From a checkpoint of a small transformer trained on Wikipedia.
Training: a variant of Adam for these matrices, 80M tokens, 5259 steps.
Each number is 500 + 25 x the weight over its row's rms, rounded and kept within 0 to 999. Layers, rows and columns count from 0. Numbers have three digits each. The size before them is the row's rms in percent of the matrix's.

# q: layer 9 attention query, 128x128, rms 0.0572, rows 0-46, columns 0-63
# k: layer 9 attention key, 128x128, rms 0.0566, rows 0-45, columns 0-63
q0 088:496495460516554495507511500464515477462496497508481492494466492468505497491543473530501475459500532521520464470490438515539531492495462475533507484482529441501527507452509500496472529512526516
k0 094:466539491509522506481530506521518570479466497535541490498505515466487525519454518529471481499551507469443537460507490513491467501512486518508457473506495455501521517446491472511497501482482515
q1 094:430514425488492517477506512545499502520488515508464511515451528478478542522535488503513495455453513499485510522502496480527532517472525475522507475481508490471490466525482516527508539525477457
k1 085:546442485518504498521536504476460481471515470513495525499521479492515468524503516480512547516527498522490488519455499494477482537498491484460479483506497511529515515512524526524501467513519481
q2 107:458499480483483476487527478458481502505495503512483516530502530511465488502556530450500459451466529481536460485518483466566508483489501498490499532497495481496453470521490524512522519503493467
k2 095:465523515512498481526502515512531506489491494513517478519485517513537469527493501518448496531482512520473495480468486479517531470535527507502492509479476459511493510465538471540545485496478464
q3 103:525469494545524486509468505538479490473512469438491514478505500483562467489514492492481530519514492507496494536457520528492494474522441498474504520513504490527506537485473465449472474465505535
k3 115:527488483486492488509456469537481509490504497473451511472474443487516499467507474515526502481498526472524480522506497509466519541447486470521497460511530509517493502549469475471489475518520503
q4 122:541487479499514511499486539548499482490513473469456531471527482494558426463517479492489529529509507530482500553490539518487473491505453499481501518523505513522524513486478508460468456489505525
k4 088:529481477494487501491476483548500536516498512455492503489478474486520476443507488514498488521476463464530498511480501483464496549487435447491492496507508504483518547539470467516527499482482537
q5 131:507508527521504519485488522546487506505525482499514468491507497513537494499473490484461517554532455505473537496465497529479473528508459500459455477520468527566557532495455499472492501466519512
k5 096:492505489516523520489488467499494465535518453509482491557493477498476507481500511484524463492487498503485513483514523463473483566498523470506526501526529488477523532531504481495465527408489515
q6 112:562497495475490481460523515539470502552509534486457534448492472476506484469485496531504513519476491532534495524510438451504481491476501496526484517498505521497465543528493514494519484487501499
k6 113:514473503482508468504490505517487490537531494495497514446525507498496535449504503508552491489515532478528466526527456447539474449504455506505489537523500485477498537489514510475499462507521517
q7 096:507505500484480451512488427461470481517460502530495491482545522499465483551536485450508533497521504533499472519470509513536481472479485524488487515463510490497500483449512547517457492488499547
k7 100:489530488516523485484456448522525468502455507522516485505479481514458516525503522452519466503478496523498515507522551468482480506506503491499474510496508489499529504501480491537482511472517473
q8 098:508480477500500484472479487521477505553540481483478558497527490524507512539538457548523545488443501453529501502444519475501508480475502532535487513483531519492514521492492528504483514500491483
k8 076:513529512522451478482517503464459513527515507514481458507501529461532501469476507560501497480526500521497513433544487471482514471488492494519516495502501491511490520487495488519492529505509479
q9 113:517470474549525484458497502492472509493490510484493508481536537472517427460523526445515482521473495515523478491490516483492486499501487509500489557505480500495495516558502506493519493474493484
k9 107:476525504528514471483515536531525533495530488512542499538494508505505493531483503546448492513536477504476560494468466449510508508505488531504468530497495482505492509453490479532527540490468491
q10 118:542456517541499482520496491472480459499506469439504513477513471530540461499507532479477483540533483521538492495495518494537491488510415532482488517512486521492508553502461460491470511483468544
k10 112:485497518475488509495487495511507484490513518492449524502511498504459535516572469476497513485460504500505441490482493541469533489483527453532529450505531479493486471524510508466472501548508522
q11 117:543485531517514531510479511519506483506514487526506497499468468505560533508482445499493470545523478530508534449496537535435490550511508532489473480492489502515553519507481502501494478542513492
k11 092:546475477519512488528512477512497484537512521507515524479492501446505505477460476497504538507496519479490512506496465503474468556474495476469492517484510494475476478533505489493494532423504482
q12 104:523500492520540503485532549535495490501507519529530476517499469550490546498471460527516508518532475495494530464510541527497548506493521480524475474501475468462524475467497491514537483544488443
k12 148:491516513496505463500543522526527504506487533486533509497492525477518469504490517506490500506496519529440532519485497484509476453520494511470488545494490500491502468477513527524513534457472487
q13 094:507474504494526511500537500429496498520479549559523487496467502455522501479476534505507526473495485496508499486476521511483515482533567535478477501455476527515510484475493492529527500535472498
k13 137:469496536502496495521551524447493495496478498523529458496514519482483508549479561478497492496510477527476513517497488492520523450519512490470497511486492466439518493477587505522513514505477512
q14 102:508496497487503527502471478538488472518478526525485507499526496502505477520515520456500505503497548503476504511459524523501462475459451491525509516470508504497472484484485505553508501470525501
k14 102:515563507524568502518500460529555508487527495499503487481492498479489469464503484498467466491511511491444504541473562486454486483485473504482497547495528528483516495548451499525467493498542497
q15 114:445506494478485525530489486538524469433475470515486486498522498503517492510568501498460436523537508496508483481453487521509527505535508482525507478481486465543528497473501510529475505535479506
k15 110:485503471522510546478470547524511497523515495519502531476514509519487484541499499502480511523530467495478520463493473510469516519507509487534536517470456511515542487563538484503486486488482477
q16 103:503483472525488490514511504478484508555528505459528520483493563521488479481528514529482513518489503483506494496510447514466493497512499529489479482561469458528518529532477496493499483516467543
k16 109:471485490491491449521525512470489517544515534470500506507525517518487475483476530531493486448520507552477529504506441504495486481517524476497499496514512478513543521528572530489469507482476489
q17 106:465518514552512499494521478517481527527504511475499482555523485526505485470561539495509500504500522464531455500484505483480470504488523464510539469489516500503505520503520484485478493460503511
k17 112:517497461532518485564498486521479485516512469499486520532474488503516489536522531499500465509495552502489485511497488471437507486477477473558511505474521517518524518489522510493481528475525523
q18 100:499464500498497479489540548480515507528513486546516477499460502472454501491444443567486519484472505457544506538541473477510545489498533507471486489520502516505508464471509493465506499483510478
k18 096:480469530514444484465504499476506531511478496468490483526508487485497512523530495509498513495496506462548501490500555510526479518508557511471480543557509507507518496430560516510498544518517508
q19 082:488538495516494503543499472512493515537545509528509477517453518497477505526513451492512509523505519506556456499493465489531494483443524506519516495501474519502528525496529446547513502468523520
k19 087:492538504491497508548510502491507520516532482456503526527539491490496504555484457531500488485520458539498494490504481489500480463493486478452502478488533514513544503432539477519493471518504480
q20 093:484517524488519480513461509518465513508461502519556462494491530527538537541483480502488509521470464496527544491487535507490490449495465497493509507516482498492486541499559495459509522496490492
k20 096:484488508478501507497461440494504473507487519477513471491497545511544480557509526536528522510496480550503555511493531488501518544506467527511506505522517495526515510522500472504523516530509506
q21 103:510512468523494530500526503531476517525464536519515533495529500543510504514548509479510541506509482501448500470455510506475517526481506523507500523489496488489474466505530574480489489522473496
k21 103:464550498509538460490499467508518490475460528491491486477499481544482468489491553496520479489480506554458576501494530527496477490522472498511489568489466480504484495523510517523490457485480483
q22 103:524556525468458574493465495483531517503523470490488515543471451540487510549443536499487428500525473523493459447490513510507515510525510469489515469526462530506498513495486505519474490501494512
k22 101:493529492469458536457496531503523518545544451507466489520486490510499519479521535507498496516527476522478457460510489530480513547531502488521499474492473507527496533537501505507503533497460516
q23 106:527474522502505487503515468533465510428485489528498474495494489489501482481507474513498468545487464506504511513446516498466509527492495489448494492532498514485508547510513467485498469500524536
k23 103:509458513514494533497503460490481496486448510518505500506509518504509514541507466491512503500493495550493499515511496491477513509518481473492540484557507520477505496547526471478521511545526480
q24 107:516487513504447518488546524472471502522515476485481516462534489498496461534481541502496524487484502514476500530483501483506537509510494463467492471521492491501520511491519516485505513510516522
k24 106:500501475501497486486496514484498486496527451472505487515479466497484468502484551503527498517451531469470479507479487506495502494535515459498504474512462478512521558577532532483487479495517501
q25 099:499496479498534492515503472481543479459522502481482502514497531536517522492530570505501455493520498502508499480517553526521501537489512499554492445474545481457491469486491484516465447485489528
k25 098:501455507505499519500519487541516535468479479569489478496492486519528507516513523478470506548494488491476475486489513498501509472500526521548469442469508520512483452495475498523506497512505466
q26 106:464523480520505528493497529499476494534550446499471478500514509484543447477464525506508504495498500536471484534493449502468498473505505459514579482498488466505512522558537532502510490516506516
k26 106:515537468538503490489472546520469490522521476478495510502492503496546457500479502489496526492480532491491478509423470504503515456490456481508546485504503500470523504530485503503482496517471525
q27 097:453519532502525494503498467491539492516486506513513493517496515506527527509512465523508494466512517476533538476546460527502485531463496526502498503471525477470454442554520501470451507523499521
k27 098:470496515498531448497510501491512454489491521522520529494476485546531516548519477448501530528483510498493523497542536482530500492493519528540485547482499493500480465505475504505493533551479511
q28 109:483500475495466527498501528488535521504511437496481484512481525514498510537475531508509468519550476519478465482472492556538513495513516458507502446524454499515540489455480484519477489490487500
k28 113:478488490502514515458482575488507504494506444471452488521479488501497471513507549508486445504530498474496467459463511541489499554541518471499502451498502513500540516511548459526509514478487506
q29 106:489536511485507513546496480487497522508487508487482505493490436495518488490491496501528502485470498442528489484510491464464490514505475469516507464516487506483490468540510512552496511499528504
k29 107:526536519471482485550525506450511495467526514459505535518460468507502468510497432516503534450521483480532493491499439527478530524471501475505474493495481484536500526511443491508531497536501498
q30 108:499432471496476482492476477502519538500516502487453475491544530482527472529512478494471530530506508540527472546518494480488464505558476531508464515506488506525507517501519479473511485472496522
k30 106:475496470517518549521532492503481538491458536502483532487522500487493514505496455489510469507516473502549471515493498459482518519493547510503496505504510483491517509533518470510518462429470522
q31 097:496525532478506554519484493504508466470504439469467516498509490499450543516503499515494499523454485480523516481518497450491517521500524478532521459520550489479500517548505474480534485491542492
k31 095:508507472461458475520515523541521476504528470507468479526512499508468520510466468514540523492482531462495491516511510512546514503518545482510508511516503499518489502506449513451507504560527473
q32 102:500523557483492539504507474500484492461482506544497441473499506503493523483469502524500519499491470460539467492486522479507533526529491513541489460497492531504453526504504476513515443523519503
k32 099:485475519487505531524485502482503503459503512517529505489531496476457541488477479491517529484494446456550465518500463476530552537509464511480479503486474516507485485521477469518500487529562460
q33 108:496491493512473527508495519498498530476501536506511471501502493500510521529449461494504525554503542511495549532520541497496488501509526533479449484517473471509498468447502492519545511522475452
k33 109:482508510485490537543500525442534531477486496507513474462493553472483535534512488518480495501556499500532511489528527552471498551526514516488488472496495459528492499481571496465515460465525497
q34 098:513480483492515480497502534529513491506518499511463524493471471528509542430535532469530446471512517487483491492507503497502500530503513459535471497509507513511507521515477482494516501472451493
k34 102:505477500525504487469515518498507511527513483514494515514494513507512535456499471544501501487523520500465462440494492501486481529519495519541470480475488491512479538496465516528508490506507485
q35 099:493522493486460482538501479488505489452478494479529493547508566538483493579512472497480535481542529485530495488464455486478473486499470489528493526541501501473481536473518523483464489563515529
k35 101:448555463457516485515528479525556460467484488483492533501493487494504507578478522485528472480527480516473517478474527483483499521540518479477559492551494505522497462527476471488455475517489516
q36 097:477523464496520571507440524550509483517519485496492493520476531498523521497521513502493463478514491437428486498472504519467500505478493468475483512498504481512528484526497537530486527458477498
k36 099:497544489514473507489524492481499495532522496471452493483477493557535499493498499552466476496516527492504544508467524558477514496468486526530532470499498498495507525505513497524503540480457479
q37 102:491518487518512511508467512512507466471520472494424465525524532460487503526475562521490547471487528484510494529513468515487545511538495462523530429480503489502511477496505468500497507481534481
k37 101:472512486494506498520497543510499515464511453459459483532501462483473476481487519443494496502492503474483495509427488467453551529489537474538509478475486510530507544543469503494506502489545534
q38 099:503501463496497522518520495465498488494520511535497467510471504514522515512474493483542487511493476502542543472464521506474490519523504474484534499518515447465528539522547454509458493481479496
k38 097:524485501479456482503470493495488494491479515488491466514496507578520529523499535486490506528511494514484455463464495515498536481528493472514529505475549488510496505477494473542515494579518527
q39 097:465476519526464478498523476493505555562511527461514478506546525536496444493501517504485545494503515488495480542533478506515482469470495504513490523518491503530466491478526520506508461480495524
k39 096:456517530520496484565538488479512523507504494478510518506489500505508487463550518507483483506498521518494500534523470438494516501495505475477468506512514457491510502515536494557477512428507528
q40 089:502474492500488533495528517470520439470547459474553551486506497509512540515520503475504489491457509519503530448520501539499509497505526505508492477545516488456495501500487519515463501555529492
k40 098:565532475461472492503546530508463486497475532520504519502507498500534500531498506510492543511509467503458519475505469546520467457537496480486521476519500533497516477526513486501518456556503481
q41 101:480505514527495500501495498481479485467512502477477529495493500509446508517548547456548494483465487493467498500514567509533493543497482504495510521475514495467445487445476481482518539459494484
k41 104:495484494549493506536508462530468493475479492498473494505472488494510499494502507540504471488475499531441474512530540520534504524522504511505463504464501501526489508464472489531517532488528457
q42 104:497490479526495522501485504519508507537466528538491508515508518531551503493465464524512502505491486496478516439475487561487525527484487512492484486505503494490536480537515470513487461526492445
k42 106:502471494512538477505457545493501527481497543536519501465520522524497506499503512531480514479489479504507543487483474547507490543456460519479474478507457482486478518507549478517536485529486508
q43 105:507481494454502479472519503460502485560513542484491541484503514477486488491493435467511492485490524493503558492571476496504463512452517518489505490490510505509497514494497552503522555492524533
k43 107:502507485440500453454523488487510495546518521477492533481487521472517481485494474487532529509491532544474512498534520494462417463505549511477509536494511495499518522447487518523489533519494494
q44 107:497515500469512451498506471511522499492447583524518491493513499495513499530472469484512552469525478469511491504521535480499496516486467492474470543476542498494447501509511495496523456524530483
k44 109:497484519490547504508477439478532503462474557505511478445503531516480514508502510492525512507495450448548472484522530440500474543508469515492495514510468480484478477513486530499517509493538493
q45 089:509508523506463502470491517535517547511500480502549481533465487527489523509480480562520485512564508528528496492522494492530464499538522542499489449514495502556509499495498495478498518454488484
k45 090:495492485503516540469482522478506504502525486504491497535496479492491526506528503536513479508497474511559466492521506477482507549495538517518484522500520482522489494479551447501498506440488515
q46 102:523492452516484503504514505457474476500488482504518541520528464541460522513520546477491506505546504538441468454500529528569519509538500512482491496518460518472477506411489521495496515507491507